From a checkpoint of a small transformer trained on Wikipedia: 146M tokens.
Each number is 128 + 24 x the weight over its row's rms, rounded and kept within 0 to 255. Layers, rows and columns count from 0. The size above them is the row's rms in percent of the matrix's.

# layer 5 attention query, 96x96, rms 0.134, rows 0-32, columns 0-95
size [120 110 121 103  94 120 111 118 105 102 100 107 103 108 111 109 112 110 101 105 117 115 105 111 114 103 117 104  99 106 119 139  85]
[[ 80 114 133 115 114 143 133 186 141 144 116  81 117 106 115 159 113 130 158 118 146 146 109  98 107  89 116 119 120 105 141 163 140 187 111 142  96 123  99 123  91 198 109 122 154 133 123  93 133 181  96 151 143 150 120 154 122  77 140 122 138 109 145 123 115  74 128  95 119 133 133 127 137 126 162 110 140 135 116 152 163 143 146 151 102 115 147 125 127 131 137 176 127 143 128 119]
 [116 127 139 148 104 130 125  74 118 192 115 154 120 173 123 108 110 125 162 107  83 134 126  90  93 111 110 106  97 159 128 135 121  85 138  97 119 130 126 125 157 157 131 103 129 133 133 151 141 116 126 141 113 158 120 150 123 106 168 128 160 106 145 117 118  88 117 164 111 127 129 159 171 150 123 104 171 147 146 216 116 129 143 138 116 128 117 153 125 100 145 113 118 138 103 101]
 [127  93 119 151 153  92 155 112 136 132 115 140 106 188 140 133 140 146 165 153 126 137 117 134 134 128 133 176 132 122 123 104 137 130 127 129 139 123 120 142 130 199 105 147 111 183  81 112 132 107 154  97 118 153 124 149 132  77 155  93 122 124 146  53 124 126 150 136 113 124 111  86 190 115 131 123 127 116 159 130 135 120 141  99 133 138  71 112 134 119 129 109 117 151 116 133]
 [131 134 119 158 151 163 140 130 132 144  96 128 119  83 108 152 173 114 129 137 167  97 106 128 150  90 142 125 145  95 167 162 133 109 172  94 148 125 105 103 111  98 166 144 132  87 147 146  96 151 126 164 105 146 119 105  98 137 150 124 123 106 138  83 179 128 137 152 154 142 105  99  86 112 145 141 135 156 130 100 125 123  94 101 172 128 121  98 112 159 146 116 118 110 163 144]
 [113  96 123  75 113  97 117 117 145 131 126 109 114 128 127 161 132 118 120  92 108 149  94 115 164  97 137 123 140  74 150 117  97 150 111 156 110  98 129 159 118 114 104 124 133 114 140 137 123 137 168 139 164 130 162 157 108 110  96 159 145 157 122 129 133 105 187 173 157 107 175 116 115 117  91 121 105 123 137 120 114 106 171 162 177 107 140 142 132 101 138 159 166 120 110 101]
 [143 159  81 124 125 124 116  90 111 124 106 128 119 111 108 126 156 125 154 115  95 138 141  79 184 169 113 103  96 142 109 118 150 130 141 151 140 134 124  99 154 103 146 162 125 130 145 133 114 129 108 139 121 113 153 155 121 136 143 130 135 162 121 118 151 213 114 100 157 118  77 142  99 137 108 159 110 148  67  80 154  99 128 117 158 122 135 150 150 123 112 113 141 141 128 150]
 [133 113 171 134  82 110 127 131  84 121  99 144 138 132 123 126 156 149 129 127 187  74 168 155  87 100 148 109 123 171 166 126  88 155 119 135 123 134 137 127 154  95  93 152 158 122 128 157 126 131  93 106 155 136 125 127 146  90 141 152 119 130 136 119 146 142  77 129 153  95 101 140  99 103 164 147 166 105 141 151 136 112 100 105 133  93 116 131 161 114 121  96 144 151 134 117]
 [157 116 141 118 135 150 123 130 126 128 161 119 138 152 125 130 107 111 134 103 140 177  93 109 157 123 156 143 123 161 140 159 114 131 138 144 133 142 112 150 117  79 116 130 107 125 132 177 149 135 123 152 154 107 132 117 159 136 185  55 121 106  94 107 134 118 131 105 156 155 100  93  94  87 148 156 134 173  74  86 128 100 127 117 128 142 107 120 139  88 119 144  93 127  98 130]
 [160 100 114  97  76 142 135 194 104 113 149 110 122 120 158 116 153  87 183 161 102 122 156 135 107 131 125 102 127 168 131 150 100  85 105 130 146 156 136 177 104 150 139 129  92 124 141 138 112 146 160 118 127 130 135  99 104  81  94 123 152 101 148 138 150 130 134 113 134 120  90 132  95 145 140 100 140 126 153 156 131 137 147 168 141  97  91 144  94 116 109 137 141 132 144 129]
 [134 114 114 138 144 127 153 125 110 153 186 141 118 126  90 175 143 127  81 119 138 135 114 155 112 143 135 100 140 144 115 106 106 143 175 103 118 120 127 164 151 149 121 187  97 143 135 150 125 142 120 177 135  88 124 144 111 133 110 128 154  86 104  98 113 174 125 130 128 144 121 183 151 104 136 117 137 141 145 129 104 161 101  72 116  76 120 147  92 105 101 135 109 136 133 131]
 [129 147  92 127 146 158  63 126 152 125 114 132 131 138 114 106 117 168 150 147 112 136 130 104 108 128  99 128 141 134 186 112 115 116 166 143 122 129  89 167 118 136 161 161 147 122 162 126  98 115  94 125 189 121 130 121 110 110 133 139 124 154 129 116 124 153 129 111 129 143 118 115 141 143 119 131 160 138 123 141 102  70 173 163 152 116 135 119  99  90  98 182 111  82 120  88]
 [147 113 118 128 152 105 145 123 133 137 115 127  89 134  92 123 130 143 122 127 103 104 108 172 186 157 114 163 115 126 112 178 177 116 106 169 106  58 103 137 123 131 146  99 117 130 120 163 126 114 126 136 163 138 144 148 100 168 130  95 115 138 107 147 120 132 144 114 113 146  74 130 178 112 114  94 101 182 140 160  99 118 129 123 128 120 134 116 146 136 109 132 145  94 151 147]
 [ 89  78 117  93 110 107 120 122 106 130 156 126 153 123 109 175 119 116 157  95 146 120 144 130 102 123 136 143 124 188 150 161  95 186 162 136 143 115 129 155 140 134 125 125 109 132 140 149 134 124  89 137  70 160 134 135 114  70 123 151 131 164  86 130 169 120 138 121 113 105 126 160 118 108 139 124 167 137 139 128 126  76 118 138 162 114  90  98 103 137 142 128 128 156 122 125]
 [118 130  81 136 151 127 106 120 128 108 163 174 104 121 150 138 171 142 103 107 104 101 146 117 142 122 115 130 102 145 152 139 114 141 154 152 144 136 123  92 153  81 142 183 162 141 123 143 109 119 125 150 121 137 167  96 156 176 114 115  77 108 111 155 132 166  95  85 169  96 108 121  96 148 121 126 100 129 114 159 151  79 125 139 140 124 157 133 121 101 152 105 105 111 115 136]
 [ 93 162 120 139 144 117 147 168  58 113 124  96 139 121 153 132 135 135 150 120 145 146 122 117 174 127 154 189 105 149 144 124 103  81 106 116 133 107  85  74 116 162 113 111 118 119 110 155  94  88 130 151 122  63 110 175 136 123 116  86 137 137 146 108 129 140 136 120 116 160 140 133 148 117 135 148 156 118 153 137 138 169 144 154 142 113 108 137 102 139 133 114 105 135 124 138]
 [140 160  80 127 118 190 150 139 126 121 111 160 131 136 143 126 108 113 177 141 143 132  82 113 170 131 141 115 138 140 153 167 103 172 137 148 135 124  95 157 144 129 110 112 144 102 108 136 104  64 117 140  83 139 126 148 141 141 162 115 113 142 123 118 125 168  82  93 101 125 118 154 134 112 127 120 141  98 118 160 126 130 124 164 118  97  90 154  74 140 137 135 131 155  96 126]
 [113  83 136 140 162 139 102 122 132 145  97 119 137 103  82 105  86 135 124 120 144 132 149 140 142 164 107 116 114 152 186 149 110 128 136 133 153 122  99 106 119 122 146 114  96 146 160 155 108 135 109 115 121 153 100 117 117 158  85 164 136 151 121  98  96 167 132 100 132  95 144 152  91 161  86 113 152 155 164 108 141 133 140 136  91 141  95 164 161 113 112 148  96 159 166 121]
 [130  97 168 129 159 132 136 129 178 139 153 140 145 104  83 130 178 171 123 125 121 130 147 150 121 125 115 117 123 147 129 119 131 149  92  92 104 106 152 127 137 111 139 108 173 122 152 163 138 162 118  87  98 148 186  90 152 117 147 135 122 106 131 107 105 112 117  98 134 129 146 126 149 142 132 139 103 156 144 117 132 112 160 120 134  59 101 121 144 136 125  98 129 139  95  60]
 [167 159 102 133 135 122 103  97 126 177 117 153 104 123 162 116 115 125 117 108 100 123 157 137 120 106 115 164 195 125 128 142  94 106 161 141 100 142 128 122 109 173 110 143 121 100 130 150 120  94 115 109 120 140 156 128 146 129 153 116 110  97 139 116  74 146 133 129 189 122  90 108 113 153 115 141 119 118 145  66 128 140 189 138 145  89 162 129 127 124 120 131 150 118 152 145]
 [142 129 129 122 122 183  91 133 142 111 136 149 121  81 118  76 118 147 160 130 132 138 165 183 144 123 115  64 110 136 152 115 106 140 129 118 127 156 122 105 116  91 105 143 137 143  75  94 125 116 152 117 144 112 133 102  82 145 117 129 144 118 126 144 145 104 161 131 149  73 133 171 136 157 168 132 131 164 117 101 140 115  96 131 154 105 127 115 116 123 138 114 114 167  81 132]
 [104  72 140 110 122 144  87 119 132 151 163 110 134 137 129 177 117 149 138 141 104 134 121 128 139 147 142 158 144 143 135 124  91 113 126 147 138 141 115 129 135 122 192 145  94 112 130 141 139 155 122 125 117 156 109 111 138 118  95 149 145  79 118 131 136 164  95 123  83 113 143 107 159 107  78  83 124 155  72 114 131 107 151 146  99 118 145 121 179 131 138 145 189 153 123 133]
 [143 135 128 111 137 135 147 121 115 105 147 152 107 103 169 116 136 129 125 128 126 139 118 148 110 130 120 119 149 137 107 145  71 129 102  89 163 143 155 101 117 130 104 145 156 131 128 149 107 136 135 101 107 164 116  88 130 111 182 167 101 128  60  92 152 117 115 133 136 108 129 171 120 100 135 146 151 154  96 105 145 152 155 114 118 102 154  94 161  90 185 131  82 109 150 148]
 [106 123 131 133 132 109 137  89 134 167 142 162 114 161 145 160 155 143 125 105 147 170  67 135 148 119 106 139 106 103  75  99 148  92 115 178 168 138 126 142 144 144 139 137 130 138 142 122 157 123  85 103 159 122 119 131 124  96 122 124 133  85 144 158 138 123 138 130 117 129 152 130 147 135 133 114 150 127 139  75 136 160  99 110 102 140 134  67 130  78 101 167 135 144  97 151]
 [108 131  91 106 132 129 167 156 112 148  97 133 149 123 101 149 153 117 147 125 164 132  99 126  96 150 116 134 111 147 155 122 114 183 152  86 129 126 102 131  96 167  93 145 131 142 133 117 140  87 100 116 170 150  96 110 146 110 133  93 126 118 126 125 135 110  80 133 211  94 151  80 113 112 153 118 114 126  97 151 133 132 160 126 113 133 118 141 144 180 120 150 140 128 113 120]
 [138 138  97 162 168 157 160  80 133 118 121 158 119 128 169 125 141 120 119  91 121 142 152 121 159 169 130 156 105 134 163 118  84 147 112 111 128 144 137 117 148  91 128 110 137 140 130 137 118 131 141 125 169 129 127 139 110  89 113 135 111 154  69 139 129 160 107 108 153 127 112 124  92 113 119 164  80 123  93 126 100  79 143  86 145  84 139 140 120 140 185 114 142 122 152 156]
 [135 107 143 100 128 158 185 136 130 128 132 136 126 135 153  92 165 140 124 128  99 110 134 164 143 100 136 100 163 132 122 102 107  79 151 108 136 127 151  98 140 163 109 146 136 144 113 120 147 125 161 163  79 128 137 116 121  72 151  85 136 135 112 143 141 129  95 144 188 148 132 138 151 119 107 137 123 145 113  91 117  85 113 107 145 115 150 177 134 102 105  82 158 140 164 125]
 [140 149 111 164 126 165 131 132 162 131 122 107 158  92 105 161  90 116  81 112 115 119 158 149 105 147 104 103 152 125 159 117  88 163 123  94 139 131 114 112 115 118 143 118 120 142 129 121 118 158 116 152 107 115 146  91 138 137 124  96 106 174 172 116 138 112 116 106 193  85 122 105 189 160 145 107 104 119 137 158 119 129 158 116 128 110 148 128 119 158 138 122  91  99  97 150]
 [135 147 109 149 181 114  88 122 108  93  95 152 146 146 134 121 110 136 145 128 123 143 120 103 186 179 138 133 121 125  86 130 147 118 117 144 154 120 115 189 110 128 115 130 131 142 125 120 160 139 121 141 109  98  79  93  80 122 146 150 100 154 109 163  81 155 142 111 134 142 132 130 111 141  99 125  91 132  99 120 136 151 136 108 150 103 179 154  89 143 157 112 121 115 156 148]
 [100 144 105 116  92 157 146 157 109 136  94 155  97  90 102 109 158 100 108 146 107 155 156 111 157 141 151 110 113 151 145 139 112 124 161 146 138 102 165 129 170 120 107 125 130  91  98 141 148 129 143 159 108 138 117 124 140 147 148 127  96 144  91 150  90 138  82 112 184 130 123 129 129  95 116 133 153  94 145 128 150  91 109 131 122 125 132 129 114 110 135 115 185 106  82 180]
 [151 115 130 128 101 143 127 158  81 163 111 144 160 156 105 140 111 112  86 162 101 156 133 157 116 130 164 107 134 149 124 104 133 123 160 120 118 165  91 108 112 110 136 159 151 165  88 101 109 143 169 113 117 139 115 107  71 103 199 103 144 105 128 129 117 157  99 109 137 105 143 170 104 125 154 134 111 125 131 128 126 128 143 183 127 153 109 141 138 124 121 103 121  93 118 100]
 [125 181 143 147 172 115 154 114 128 171 168 154 113 149 102 104 115 107 113 139  85 171 109 102 130 131  99 114 123 123 124 155 142 107  98 113 133 102  85 134 134 109 183 118  95 109 111 168 117 140 146 121 143 131 147 118 130 113 108 119 133 103 109 105 136 160 101 191 171 124 138 119 113 101 111  91 157  96 117 133 170  94 123 128 151 119 148  95 153 127 137 137 161 116 159 130]
 [138 111 117 129 122 114 143 122 164 119 104  74 129 143 145  90  98 124 156 136 135 147 147 111 106 125 101 136 140 136 170 149 134 102 130 130 173 141 128 122 138 167  99 134 186 197 131  86  94 130 116 127 137 137  77 172 151 122 128 140 106 120 125 116 108 115 119 134  98 112  91 142 151 127 151 174 158 141  65 129 105 166 110 134 130 126 108 138 109 106  94 151 124 127 116 164]
 [158 158 109 156 126 120  72 128 146 107 171 120 142  96 142 109  89 145 118 136 105 120 126 162  96 111 114 140 141 131 116 152 131 179 159 169 123 127 150 179 173 148 132 120 123 104 149 129 115 137 120 115 102 158 102 104 115 101 167 141 103 105  94 124 115 114 123 129 110 154 173 140 105 108 128 131 165 108 140  94  90 106 119  80 126 137 180 136 109 108 123 103  98 153 152 116]]